python train.py --num_hidden_layers=8 --hidden_size=320 --num_attention_heads=10 --num_key_value_heads=2 --head_dim=32 --intermediate_size=832 --vocab_size=16384 --hidden_act="swiglu" --norm="rmsnorm" --norm_place="pre" --norm_eps=1e-06 --positions="rope" --rope_theta=10000.0 --rope_fraction=1.0 --qk_norm=false --attn_scale=0.177 --bias="none" --tie_word_embeddings=false --parallel_block=false --extras=["capped logits"] --init="normal" --init_std_qkv=0.0258 --init_std_o=0.0258 --init_std_up=0.0258 --init_std_down=0.0 --optimizer="soap_variant" --learning_rate=0.00429 --lr_mult_o=0.938 --beta1=0.95 --beta2=0.98 --lr_head=0.00895 --max_grad_norm=2.0 --warmup_steps=200 --schedule="cos" --final_lr_fraction=0.1 --batch_tokens=131072 --max_seq_len=512 --doc_mask=true --train_tokens=656500000 --max_steps=5009 --dataset="wikipedia_en"
Each number is 200 + 40 x the weight over its row's rms, rounded and kept within 0 to 999. Layers, rows and columns count from 0. The size before them is the row's rms in percent of the matrix's.

# layer 5 attention output, 320x320, rms 0.132, rows 0-19, columns 0-159
095,187,193,196,177,272,170,194,210,207,189,176,194,216,210,228,262,202,157,314,198,202,211,274,154,181,144,183,209,193,155,254,264,261,258,189,202,152,187,236,232,187,194,279,209,253,214,279,159,203,265,194,176,198,202,204,182,258,222,172,168,188,162,220,229,170,184,232,217,160,195,216,158,219,235,189,142,210,187,125,211,148,213,141,234,240,186,153,229,196,224,187,205,197,334,119,158,234,151,277,212,197,224,223,233,214,149,174,248,141,175,205,168,208,171,175,174,188,226,214,236,179,176,162,231,258,148,281,236,241,226,190,146,224,234,185,173,201,164,215,213,170,243,182,227,200,163,238,199,227,241,165,140,128,183,206,196,218,190,212,148
096,260,220,196,215,252,249,158,243,140,207,220,186,236,209,180,188,104,222,243,333,257,210,186,196,196,184,186,183,209,256,244,203,210,183,212,155,201,168,187,182,225,225,199,208,148,219,263,212,235,133,194,170,235,224,198,206,260,201,197,253,155,232,183,195,157,159,266,225,173,208,182,183,245,205,264,264,166,188,256,197,267,122,220,148,178,277,117,145,223,214,198,298,139,248,99,158,212,264,160,212,173,200,253,264,163,235,226,117,283,183,223,305,226,230,201,225,211,188,147,225,150,294,262,135,276,204,185,234,248,146,270,192,214,185,222,220,207,163,191,177,210,257,210,178,190,224,202,193,197,178,232,214,185,219,247,117,226,201,219,187
098,193,155,240,181,216,176,230,262,160,258,185,214,249,207,174,244,148,164,203,146,151,206,162,193,195,113,203,219,228,166,170,191,157,209,158,203,189,212,239,238,232,223,184,196,198,133,163,186,292,208,180,189,159,246,146,208,196,188,173,241,166,219,210,176,187,212,189,242,159,208,202,130,269,122,263,186,237,182,224,112,198,236,285,208,244,136,201,170,180,289,208,200,190,200,290,208,262,189,201,125,214,136,167,190,229,215,172,190,213,156,186,164,179,154,199,158,195,158,218,241,232,140,209,137,184,229,128,204,235,250,259,193,274,169,187,281,66,220,113,241,171,262,204,224,178,142,166,185,178,203,160,191,263,210,197,130,203,228,197,200
090,190,199,220,212,218,198,165,177,227,214,209,187,222,198,213,241,221,169,208,139,149,217,247,258,165,172,169,214,205,185,181,208,189,212,168,159,212,255,253,189,196,169,181,222,213,178,180,235,179,235,156,208,201,196,231,192,250,241,174,198,136,264,249,186,140,191,224,216,223,165,271,171,157,218,167,246,221,199,176,142,219,179,184,229,153,182,184,246,225,190,216,160,286,267,150,219,242,167,183,264,252,242,166,151,248,148,228,195,223,134,173,120,199,160,184,177,195,219,184,155,191,151,232,243,177,145,139,192,252,135,206,237,204,122,205,342,233,234,216,183,210,243,222,189,235,277,154,174,235,219,157,159,210,195,218,191,111,140,247,195
107,201,202,228,212,220,182,286,191,208,210,183,246,261,220,235,216,201,169,221,184,233,160,193,200,232,232,218,174,203,135,172,184,210,221,157,216,187,223,234,227,163,148,158,164,145,179,182,169,238,186,228,157,212,221,209,244,235,170,191,163,246,249,233,165,136,162,207,178,224,244,172,165,114,230,154,249,194,174,157,210,246,288,169,220,160,243,196,209,150,192,207,229,235,255,254,201,256,206,218,225,308,185,202,225,197,240,259,271,187,171,173,215,207,143,243,189,228,100,204,194,123,208,256,186,166,195,12,151,192,233,198,183,192,179,201,193,223,202,196,144,213,165,189,197,219,151,216,212,200,184,220,175,190,217,240,204,186,186,188,189
092,243,182,217,194,207,144,196,205,195,152,208,246,185,219,235,178,221,158,231,159,191,250,220,212,212,172,213,183,224,197,240,128,162,203,188,182,197,182,268,260,154,223,128,190,231,239,184,233,213,223,165,177,122,249,185,193,158,224,176,172,180,188,202,228,166,249,232,221,208,227,143,223,217,208,280,183,230,231,193,182,236,258,136,183,266,244,206,226,163,200,215,225,175,229,234,169,135,211,202,227,198,211,227,212,139,121,175,285,141,143,211,162,215,163,201,197,214,234,173,144,218,112,170,233,95,231,185,124,191,184,169,211,177,178,222,132,178,162,195,150,115,127,180,217,122,155,227,179,221,120,220,214,195,241,175,180,283,171,142,231
098,172,181,217,118,213,171,190,180,218,172,278,181,211,216,235,232,224,179,178,162,145,178,203,183,201,203,207,231,188,209,135,199,206,237,193,196,105,280,233,207,171,236,269,213,189,249,184,190,156,253,234,189,173,197,215,178,161,142,251,198,159,209,188,218,217,257,181,281,229,232,196,202,191,190,52,180,229,190,170,179,184,156,155,188,205,241,170,262,166,213,259,132,235,160,300,172,185,199,254,230,180,134,202,219,234,218,244,225,228,167,188,194,205,185,195,232,251,195,248,102,213,197,103,204,238,237,150,176,252,181,189,98,214,165,219,188,182,197,224,230,124,126,258,218,275,241,165,226,225,188,245,196,254,273,186,244,172,272,214,185
107,259,192,236,192,219,207,152,172,161,203,200,130,189,174,184,236,180,273,281,213,221,207,265,194,181,184,208,167,144,208,250,249,255,268,177,160,148,235,237,187,230,164,266,238,153,212,296,204,209,128,148,97,243,143,208,198,288,218,178,219,166,201,209,141,139,164,210,195,188,134,184,267,275,168,182,164,234,160,183,195,207,171,166,188,181,251,168,253,224,157,130,198,190,186,173,199,269,203,203,241,240,255,200,271,186,187,276,176,208,185,194,250,200,175,209,141,224,149,205,188,217,196,237,239,275,151,188,251,196,217,231,198,170,315,184,191,146,171,172,247,232,262,203,236,187,238,265,209,164,201,193,195,187,167,238,186,148,285,208,208
100,147,178,163,170,187,208,239,207,219,169,219,221,201,171,236,166,235,185,223,231,190,225,220,150,187,198,233,217,224,182,190,246,206,221,161,225,215,246,199,232,204,221,212,168,191,206,162,176,236,216,151,246,158,227,224,147,178,174,193,200,228,169,174,183,213,246,229,184,219,115,167,206,188,230,234,191,174,274,154,256,112,227,215,186,144,183,211,304,207,144,163,221,150,207,182,231,168,138,250,237,128,200,235,234,197,142,159,191,175,182,206,158,159,177,231,221,240,254,233,121,139,284,250,268,192,190,255,229,177,181,172,137,272,247,189,154,286,187,220,251,277,232,230,205,122,216,155,206,252,173,135,183,219,293,120,197,195,233,224,210
094,180,195,169,259,213,192,236,255,249,212,184,214,232,192,169,199,250,213,167,192,131,221,206,177,186,210,212,152,191,96,194,198,181,180,225,198,278,145,189,179,192,201,122,172,193,164,218,218,194,141,165,176,211,172,181,266,209,223,176,213,233,235,213,179,196,219,233,150,162,228,174,203,250,143,232,170,236,188,240,214,228,203,175,218,241,255,213,150,236,185,201,225,157,238,244,235,277,188,175,204,218,165,176,201,139,230,256,226,176,204,144,132,136,151,224,210,121,174,208,227,112,192,183,161,166,229,98,175,235,188,183,243,200,190,174,187,184,212,200,233,241,196,178,160,261,296,226,244,205,241,191,187,190,157,271,236,215,159,228,180
098,177,202,210,243,138,225,156,174,240,208,161,231,173,172,127,253,223,231,199,83,201,177,184,170,181,193,207,217,170,252,243,201,237,230,168,161,141,217,197,173,199,258,327,240,175,226,211,194,197,214,176,209,212,164,235,177,211,200,204,212,137,121,235,159,213,156,183,184,238,146,212,256,184,148,233,267,232,246,204,210,129,192,220,243,163,223,215,206,174,266,242,124,271,190,214,199,208,179,196,189,215,271,151,197,278,225,137,181,133,181,196,133,189,249,215,149,194,214,227,165,206,156,169,270,196,180,165,168,206,233,210,227,171,148,212,205,165,232,174,188,228,278,187,246,171,225,224,164,186,154,144,216,209,155,222,208,148,232,255,202
099,172,164,217,221,148,237,254,187,203,206,199,193,179,220,85,242,189,165,199,217,183,209,255,249,139,175,198,112,217,245,216,211,258,174,217,216,191,255,235,185,168,200,224,210,149,165,234,212,233,204,172,175,188,203,191,229,264,216,190,175,213,185,172,237,256,228,229,220,271,220,93,135,142,148,182,172,272,231,316,239,195,198,265,239,215,175,196,211,200,199,199,312,251,205,156,161,130,194,166,165,140,123,219,196,194,172,238,294,209,156,146,149,213,197,164,180,326,160,258,165,145,98,211,158,140,242,202,227,165,169,187,217,211,190,234,233,199,232,201,223,228,218,192,160,164,199,247,220,172,225,196,180,233,143,183,193,238,168,181,197
096,182,202,128,138,221,191,225,205,210,235,158,260,165,192,200,212,187,216,236,169,211,214,132,160,233,234,146,221,227,141,203,223,258,248,218,168,140,228,152,150,205,219,273,177,210,246,200,215,169,241,182,167,221,159,224,185,210,154,199,234,134,198,191,178,154,174,166,238,256,173,134,240,191,198,222,244,297,162,194,135,198,206,174,225,147,301,234,172,176,201,253,100,208,194,187,181,229,208,275,134,215,236,203,224,253,263,215,150,107,257,181,171,244,188,207,189,162,233,195,225,266,193,197,205,212,209,253,258,165,231,145,236,162,181,248,107,146,153,175,188,133,162,251,236,197,273,195,205,218,181,192,194,229,195,225,236,165,162,234,211
088,192,200,187,185,192,189,229,178,172,153,225,224,186,175,221,215,176,190,258,188,190,227,202,166,177,229,239,176,273,169,202,228,212,184,170,245,221,219,202,147,194,199,196,173,221,207,176,187,183,222,211,221,203,237,224,215,212,117,175,169,224,187,219,252,181,204,153,172,226,249,159,119,226,214,220,178,243,123,184,188,170,281,162,224,210,131,211,236,237,146,189,290,63,259,189,231,235,232,272,209,213,129,297,265,214,125,232,225,182,176,189,281,180,154,201,215,225,222,236,172,171,256,172,231,274,181,241,138,206,173,189,125,164,206,194,237,203,221,222,197,144,219,196,171,195,150,98,213,275,194,215,205,185,265,181,193,209,160,172,161
095,225,204,187,196,244,223,136,221,215,233,201,182,217,247,165,200,215,200,262,184,220,258,171,200,175,202,147,195,172,199,210,203,216,190,146,213,131,178,237,169,202,180,203,224,217,214,267,210,157,228,230,202,205,164,196,184,236,196,255,225,194,178,187,189,156,181,191,217,225,176,162,222,241,94,203,193,246,219,160,192,199,207,115,195,176,233,221,190,190,195,244,206,185,139,242,159,300,244,238,172,195,186,203,133,236,232,236,187,184,150,206,193,177,210,202,199,164,261,224,178,196,181,109,194,161,225,92,247,187,227,248,224,193,221,166,217,162,232,188,219,177,222,224,192,197,108,269,199,218,159,136,224,221,156,195,202,294,261,188,181
107,193,226,166,271,223,191,168,259,220,212,180,190,276,198,186,130,191,207,167,161,188,202,210,248,186,203,155,222,197,167,207,215,96,164,219,202,276,165,206,175,200,212,148,189,221,221,141,247,201,128,188,228,192,176,205,170,162,221,218,187,214,240,167,217,240,255,190,133,123,164,180,251,170,219,242,244,137,229,209,235,213,196,200,263,186,279,193,178,201,159,202,251,243,218,230,172,177,135,246,223,260,214,191,212,157,125,233,106,176,168,209,178,302,183,201,158,205,195,154,219,244,210,192,210,142,100,195,251,218,152,146,246,185,179,272,197,251,169,239,167,210,153,210,167,223,287,219,226,199,198,257,219,227,219,227,152,173,179,211,219
102,141,211,148,122,158,144,225,139,166,204,219,228,154,123,209,152,183,241,194,210,163,149,190,206,215,204,217,300,273,195,162,244,182,190,226,218,186,236,157,191,280,220,280,261,262,186,254,223,200,238,272,214,250,186,188,141,144,231,191,184,166,147,248,274,259,217,134,278,266,182,238,178,212,207,171,204,206,206,235,223,273,193,234,164,212,185,216,243,128,242,273,211,204,192,265,171,187,167,220,121,147,180,190,168,194,164,169,197,195,225,250,109,144,190,144,192,220,210,190,245,221,153,202,148,205,213,229,260,252,188,301,169,178,210,176,254,209,229,218,220,142,208,158,205,240,168,184,186,262,189,185,169,257,184,145,195,180,212,225,125
093,213,188,217,137,217,202,198,173,108,249,179,211,144,238,180,221,196,219,141,169,193,185,164,147,229,197,180,210,204,212,181,174,242,273,180,215,123,201,157,202,199,239,254,234,211,196,215,211,189,202,248,164,198,163,177,167,230,185,216,220,184,240,197,201,225,185,279,216,202,185,235,167,263,163,181,131,155,150,210,191,151,75,254,285,139,192,184,277,204,175,236,226,130,175,262,187,205,238,229,169,233,204,177,179,225,268,167,173,223,280,160,131,219,273,126,158,165,160,278,190,248,124,79,140,280,235,235,118,233,185,156,161,193,250,154,243,227,171,236,267,188,199,248,139,239,255,195,248,249,255,187,189,186,259,141,175,219,153,218,231
096,177,235,217,239,221,164,238,184,230,187,194,188,180,200,212,180,273,175,286,223,110,211,239,187,193,181,259,227,199,230,205,278,186,208,234,186,211,165,217,242,167,139,147,153,176,211,170,208,138,220,167,223,205,197,237,199,203,175,184,156,235,157,226,206,309,167,177,171,195,210,150,245,171,185,195,145,244,144,177,157,202,270,133,228,233,179,200,210,252,204,182,206,245,197,164,153,208,153,265,201,237,253,268,151,252,237,216,201,66,201,167,229,182,133,266,178,168,276,156,256,217,286,156,204,176,217,208,252,149,223,220,184,167,190,240,161,250,222,206,205,244,214,187,157,234,136,248,174,217,167,168,121,172,222,218,174,222,176,224,190
091,179,174,154,139,156,239,227,116,192,179,230,169,200,209,184,239,190,181,192,248,262,184,263,229,165,169,202,178,198,199,204,208,251,224,228,168,209,226,170,184,204,247,230,238,193,224,201,196,192,241,220,171,198,222,246,209,221,217,166,219,162,138,228,147,184,191,236,228,238,193,220,280,195,162,214,193,187,146,235,199,174,190,154,133,134,205,167,180,184,174,228,317,124,231,183,229,255,249,156,151,215,120,173,102,149,160,272,216,218,184,130,151,215,101,155,265,196,240,179,218,255,141,100,95,228,182,268,266,231,190,217,209,208,226,202,204,191,198,163,150,140,251,224,239,178,219,186,209,256,228,200,188,156,182,212,154,161,202,208,166